From a checkpoint of a small transformer trained on Wikipedia.
Size: 3 heads of 32 (1 for keys and values), 1.58M parameters.
Each number is 500 + 50 x the weight over its row's rms, rounded and kept within 0 to 999. Layers, rows and columns count from 0. Numbers have three digits each. The size before them is the row's rms in percent of the matrix's.

# layer 5 MLP up, 256x96, rms 0.293, rows 221-243, columns 0-95
094:607476609460547497493525524610529545482448523481509489429579592493453549561548526456525542390539529490510488520454624535451450514531495563470481550534488546447573526479523422444513474536534508505568510593523536519570480465530488489460440469444590516464542476449585536482430458575431515402
106:579511560520493381498464361553490523534518431545481559578516542549546530467451510578620489495571519546413527467485530531421451529534513514538505506436519499517466461469538486477464463570357433503465575570512408450437459559513476453508566489495534526535500549557483477568427513495499584531
101:568533553527386530503459516552557435468503586485538501575434507518446515551461568576478441496471502488547531470600495425497487510485486523470508459560418474555547386552601463541471533626497538487495532500455465585427582529551509520554521493459550402444519556481443529561451522474525546413
103:495534477350584462514502595566479549580494490577465508478471470498562440549480536501408583496498465473573597399405516554416439486584511471479485466475513457587476552478479458556495538518455498479459511529512490439517538505492508611480512549485489547514495407491596407510484520540453578531
101:503439518436482577434446525413607536470451530528598519473472519587574550488506488484557517461503449509533465574454496429543509532561442498438574547532558557440487496560559503420495468462519469553464573489510469496481477427376443424426462511608429474515512576527485474610507444461516476525
103:450531522450459448504448439527471542493570450544530490553444610455549463585470532496495417550583486492484567470511468455492563523552608528514451459534519462544539506513526415521465463561415614472468563518505574445530429443526545531515543474607546547431476558469515506464427450405407544490
109:482481483538524529531532495508493451586522494607532507434467460478480420505519421412585544511402425487468543581409458519446523502563478529537538569541359526536482499497578534551486435512608519426537504475469494470550441564470513511473546532479564576563500515591563486442506553522486424583
105:471550412499489562480511555505475509502554430613544482474479476452502460484494420535559421554645462468491575545442433549525468494499511578474478525462488524486536494489402612515474368510481483556476543573517514505531513525593471561436421415526499442522472567511466585494495438547487515416
103:534524534515414510536501570540508466589544478487492493426543446464432489490460420438465493480527517566576422448584581549496503567499551481438664505523545527457436482493545459549463602469483539425449458503500461475479478488486494482545485528525528428579470436406574406600437510481562494499
100:427590443521430515559508457487562498590395470489465561510507500546482473481526503390430412485491554455587493467570476539581463502498543500521507455479503443532551472588508452581511559549586447446381474467449483515517481406548487445443475417469562546473497492522420545522535509437503589456
104:504349485644504475574512444432435463477531458537512454518509582574362504510528561574478538400511494486517494479450490564539548469488487503448473475466519559539570474573421555501535503516482518606513446414476470585486494486478500559460525493590483538508601480480564490555491531534527461524
119:494551564534438463576498512452521481486495436438477556457471364461435450492539493554509447526465479528576427595484513533522518572568495559510510534442421486440480552431427442476539499440375448494554600511592521467449499547447506457578448449524519470405533510503521530440533480505436437435
086:445532512457508464562424454427490532391552419506483566514530551471482561442457475581478547539600522399508524526553490460510474564515538503568461445522556522566525473532517482500394468561490494580527565469563506375586489565476541480518501517464522416517533478492572557540468354457503534495
104:515573540464492511552548538501559581524541507568534420464500521549509505518512436514524560608526451459504639423535517470465374498505549501426448595435517576500459524479507523467496473548493520371465492447474464436533577574480489597560475471504486511507410488484578504480489505571534583573
105:538503655542622529518533528549556502463514478501579465488541458498475497475427488487444534564566437526491576437471532575537524481537530478483490556477475385565453545638546451488536487417544450478528549497511502541490473588536507486467459566371447466492427484523519494485559462566433517550
091:436469533574417414468460531482431511493517506484436561504470498515411500468588465519536554478519458448475501373540516421501514639585459511430503497498538485503453527510481464508594498470484527545516521474523345558535476565524528548504452471475541509659554541459555565444496509490481487440
099:515561545537500515454498483488542560538515470560487446498566433527426476515552521496463562371474505544507447546513480500504561572522547538435520507512410423527437476393583550479506495616535492483525550571465451490536453464539383496490586523487506506491452504435383630453517513595510532447
100:572512549466449461496580562494412462626561590415534451513508599492487454488505589564547524528444601555555536503500427547516545474483509516507493432498517492528481441428444405475573522424528567464422566494515500495495463574520462525492497559464591409447528559527533474468524486546561549545
101:519515491570520466461520510543614522478462585484535481446539536532494514522570494443456472449647417493536469472486556494496473573529557506530509571473466538489564478522523576532410458502398442625551552504523506457496544467398406532560534545567512522595574535538564477496595464461496516510
098:616517441473530537490559558533516519519517493551382522469393492494539480488503476410502571556486510457502453529422472539459456567577502562438531516499475468508515420468573586494559514459537490528530523483504442488490395572502555489480474467428425513574514508572439460412462529338437516466
098:583574506509535444559521451452540511529486518549574545498510492481615464491527463531532598453493451561472471443616514505405502424546569482521417556413585530507484384469449423585517486484500439506488557511528561558543583530504440518481500466517602503527485443500560443596494502489518448454
094:503515527455412524519537435497428503378466529469530471420491519484483530547422580519469506594508592492582523512540486521555520423473592529572448405408510531559505512565486538501536539457489568504619497467506518489560553573494509552498451420524534497444496388485593508489535486490561420569
104:455494493516453509534556466433560520507471561438373476498463566444580553475536512604460493461516497416529553467487463489415475452479409488459468460526503475582446503415529542427512460528429583512574531545476574614518441492561522598483534506560520443521564484512519458496463585523522519382
# layer 5 MLP down (transposed), 256x96, rms 0.288, rows 221-243, columns 0-95
103:456477568527582514479577544584526462582506523552462517524536531462523469413457465595468523474478553539483490503532578484486581432565543515527572496532504475528470523484466470470414409541430530541518420414453539521421459534615471435483449513474550485566483517504617508443451572553415542582
108:492506577480470456464513510452398505546524500561563527601501551419500559485488391571546328504463518535468482541544471474468514544526523516469469573535546503476585567470516479451521541583489522525517470454521516595464459516437378437540483443439512508453552565496510511516420482561493559397
110:545508509529432520602510452588442526482487486451475585474580468468554527563457512533605547584492462511521556556587412509496532491464485572491508459526379507592550471560543486582543472464476483515571439551491524505482493453543524413482564544544465442538486432418431503500533386538506556432
103:493433523552380512508500524476555476454505479481564486439422537572528497566448508413556472478515498437484483469553454426545507459544537434451518443484524526418427419577416488492435531467444407501551428493507477477484499515497557475492579528480547445448581506532378477489378512377549497505
101:463486573488498514470502573470553539520443535514565465492458457472512386528537490492519348479526498487574455654437586438559466493462424459461498494538436517503381532485483486485560481448452488505477473452514513491507459497482451440500504464534432570479551525564392503499437504452460449362
129:498535643487473459487498450528369479531593471515484449516499535518587537478537478540489572486505393499570535491524507528551547533478591526491535485522495478522547444458570460491486419529513639510492520521531513425581405437537469489517534429571533582507481515435561450446421435460471551434
107:534486453520459490461510668446480599556491576501557584556506514472575586544575488487535353537416566524590495543425496456451480518553462465538424471519420422522505524512537521470523539451504442519486513479461498499575508481441451595544543487560514511477565469499499522416526514557494450479
099:542439520559537472488457612450515496526496561481538519513480588443515449444455507441395422481554456544592515521476470527516348542450474411481522431506541486586512547549444508449560475544515539468556468441476435505499490564433500448534516487511410624501509475531516552548466540392452538473
092:494527492548531468495565430511542394436518518542391526526537481499480471489524483610482573484436460525510433531567478558444526478600505490491553545465515607514460536482500534527482476553453567482498532451514452448598464536611562503605448557484505635561483564490568440481568505577509545523
095:454504493472536509463494488537453535571506435485491510487530537410523453542501537514441381551573502542492561525598572440597465457473582461498434462502538482515478490410504546524544548515502471517466565490453602473423520495367557605527564429533444456491529468602501510480431475566459422550
106:539565463622477504564503435504533512494534501499442443512519451607451521386424470545477579498548494530453504510481528504518609466432550473465488450485398478564579529460499553467443425530489521514521628562478487515462463597561437468508590503502531483479517506526555482503617548588528513446
114:506442529512483478482541548470482514535494378510473433477495432483458540633515483568449542512386523513483484566481565507531523568505488533540490474551511514555506548445474530430414490515458560570446527440412481507426503542509586414427511403450561480475474507495578487545535421517628407544
094:504564505549448427525514487540511393466591541474489533426528448438515566474533490588547473500559447560536419483510503455550488543572469608421462552517479515545519484494487533488549522506471515427504546510684460500482476443477513442515457455471536587478494575456523548437515455356451529483
101:520460449392465491447494552459549526558524455421515419558429530434493531560527463594466503550490605428557515501483530492502544513515570549493534462565525450474563414499533466502387523570505364486511499461499517517573482430510483512548521509516521475479582458435386491410498444391508459493
104:479444477475451453438525417414615479567552476461498434566499438514529516441479547457465632512508454520482409447537525575525512497492625507480584419493556582385499506472510410495456440485475519477559489461489516506456502484557459522491563499577531454557456441513529570497504557465530501603
097:541508458487459438518477545512569457487551451538447547365556391593554555527537526443565576485569506548484443451558445522488526522552498386529449524467468533502434539539422504474556481513482572514452477468586583516434452520523488462466451491432566449447492531508528546540596497566407559534
100:564503564510500486465532500493457485434422537522485523584430471485438609437548562486431387461562509485552393532487490511473495561454528480480479563484515489486529538560559445569493476471567563440447521557472485510609572438517464408491543529465419481512497472462567580488353525483437452500
103:512455541413427464437479480555455463522460498522498430540502542481482452439474383570416536382503508455492494456589512518465457428435553502546571520428491486526475503554494525475461467605397501518523492398517433622493520519587475439506560460508571525556600524439512544493476472481467507560
105:506429494479561480526511479548495592486580478567442490447470541519462520504494546510491497580474491435514581539517517540471512459485490392472403381414514554563418455561369547441563533515525510498425574535475565509461423517507536435460504495517444437419507554488493497512440632439481467468
098:577521492490516503569504482408509493522508448475440490562545493499427449483490416540495534597478524582527466418504459474629488492549493459497500552524503576448563592546486536541594472559503517555492597509492571518434525448548534534468504409417486528527449549604431410467616533475479477538
092:525595496514423570491485500454522484495506490514466525574581543595528466436553501484596492476439497484503440434380533596569510549526467615511483412542486471521599468481486462552428509434458555462560524529482441416499457440549478504495541529625531583472430531469486516491601492532514512527
099:563538566565532503468384443519434504548546390576522428515554484541511543590494446417561540601502430579500505554619522568515472524472504500517446447484528528606489544512448498497548586556505545396521502477526551485381453524437493516519519468469497532472477506508439564475462444511520437512
102:561464511515532545556516565533529503415527449519523521497531561636544485387522531582533411467554504483481519572423543429495549503397470452370446593482480526569531537492473559507538451540587503481504491472410524521490527474524479500568570554534483531459534517597490429495409530479496568465
# layer 5 MLP gate, 256x96, rms 0.288, rows 222-243, columns 0-95
103:479538555408507488512488582461478505581480497468502397433460564490492428596543539589450514454551443529507456524547424526445562576562529505517482484493567384483548585468543404450517482422542529509531540476513436513483607392517507580542473461519547512453469468530568465443538542436449533508
108:422452497554516479427468510520477508521493432410465465575466464467581547533443520459512475585462409655498481515450450456610532524479524443512397447459492508529452521516379467550456443514472541460509505529594513454459519506403461528527506528523413523490458549597471587490516447549453497497
106:479412463506456523405454467489548518478505517478587522456509504505537519539475510464470527496494476579438537431538486450517476449500547561517597471499433493406470487598542466574490535457475538364536368543600434494471413439516493451478579529460539408450569513461464435523546445408503493500
119:432523543493538545531449486538528494546552454536541458500527519559461526540516541545531499554483478560546546519471625494558469441595473465586510458601544509516500512437480524490435417441481532496548515500682510499465488518512506413665468414575468545440500438489521474487464494502556480572
052:492481573554533508488507476568513512467527453547557443549536521538533450557578432507511509499590474556559545484489480451570525545523560458577483538507537487530495441554500549504628448490508510491626503520581525490549480468518432507645561480562565417408475403443517503499520431460488400568
116:534501469586549471496376549540533486552544494466552476472416484481473382545535433485538471509491485561547508546390409580523472519558569527524484501491534448576541441519680481526439556509528470452502492457573448464571500525475399498505525521503553491409398506495519466533470545495506461521
116:469503467497456482461529483471541413454566479548529545571455565468458396422522559544447453469589429501616520583429414515573501521497481447515441411481536396485533499536537451557483430508467482466449547473559464447531477449551484418489520454474465499493417446460500544547409459549507468604
107:528595500477541409496462492540480549587492503442480532544480502439508432578482540538542543463465534591603564494431555453646511450473504394499449451595479466511558535471551462499561487559485475549516537459533557520540507493554464544493468427551455542440517455401497427583516514497392491498
108:493613464558579550439580424522511474494591538492549588427596524428542482435545548486487441507522563442615539488446534483547509433523545514511473482504415391478570456420482502528547491532498552440475554513483518489489529508437544416511569534564504500485562511612466502499497564494595536499
102:459493570466510494512543509468470491549451494620477489528582597484618524604559512565550543487493573558441532525560411557490545436487514516555476489474533467472440547511478463597460402541504537505564439458535467482466570514468504442622516519551426536506440519496506477503374549460424527497
124:568545495446367472528457525531503432517527430394476535543455434493508520520544511511457472514552453546567515565467459472525614482574522627449545462481386478584471463495424500530559540429518543486560564514436494472520489519489538466581557440408419417483513509418465494513494551500451517510
082:563473457500456458436476460471484481494462531474404477554528499493538484605506529514468445537473469431452500452546550526502453504413558573431448384512488484599554456462541498505497396486465581517448513469449524520499545567575441470606516455528482506477679559487523495533515470490476381534
101:543495539477533538621497536523452520520477444486569524538588568562576522513419522458442490430513466457398551455528485409509522519504467428487419528438581541482510519478552388525573469551456495490509548453478561428579422481448479564502507456492578484481451546548487463486522409385442444536
106:467474556405425546432506497553500532479429449503479610470481486495555539386514589560511478426575510474515548557533530486571481512502535556519443455474534395473498561490542470509569522506530508517493514454458464459630488468537444424543558389479507409510473538502488575448498572402566559485
095:491470439492559587452403489436471459573503506545568392551534549446522412405429560553559453425532479471488635566557417548472536464445524513506399446517498473523482505519479542456469540570458551539511497566520500550567515432494446451485558455507519598488478502565562513497474509526555435502
097:478578516570496492489587508562460461500515462571452503589511440531570498445500584441544501456547431536496436480543549526598523509503578453474593546493524481538433426546527523452499424417496508416548536517462492474603472442509479482509510567564612401439423525419480477506525568466458506426
096:507560554482621566442498502525498539569534440488522474500537423415506438498547462475455536587447461564616565469541534571609480470412492424543519494521485498446569436409489479450589527494504597465469498524543453488468565511414424461519491503552489482541466518474407549499492489537412476443
103:480542530492603525504445509538478628439528571477440538449445456482531529526505494609551489565573502547400569515557436479484438506477533429489475511512497472609495436548612494527483426493534563525544566566480514480444536470493547513478442466552544574405571436474485464445536461524510592436
094:472511559497587491546462517500538451502593410577560479490618515476505482630543395455389481509415471538517501532508467553432492555537455449590489512534471475496491465589610461422467529509535543413513494558468482486501447532455458507540546579486565572483458521577504472569429525502481515505
103:495493597502479348592491525488467523451547444644524492539486516526443504575565563505411563469544488584548471430567504506495485473448516515525467476570561523512670498528484482497527447518500533462375514479485504554509507463483572460531496552508533554500486504521494457481444444475505558396
102:509502469525494560560459430491402526486514500536579486544517533462529548514484588502573385581549518520563490479443539492455480483510460450620454547512452546421611440490489518473537440595398600497558568556564498506543525514502419454528385456446395517468508530484539507540503507485482514463
105:495542504484517531449545435424479631432526418493465534521482480519464531449574591472471537511620457494520581363513402469453436526591536445523450468559516524534624543532547466462555502522496477524527554488489480512457504453504486514420486416467546503487440573495517552580427449501508568488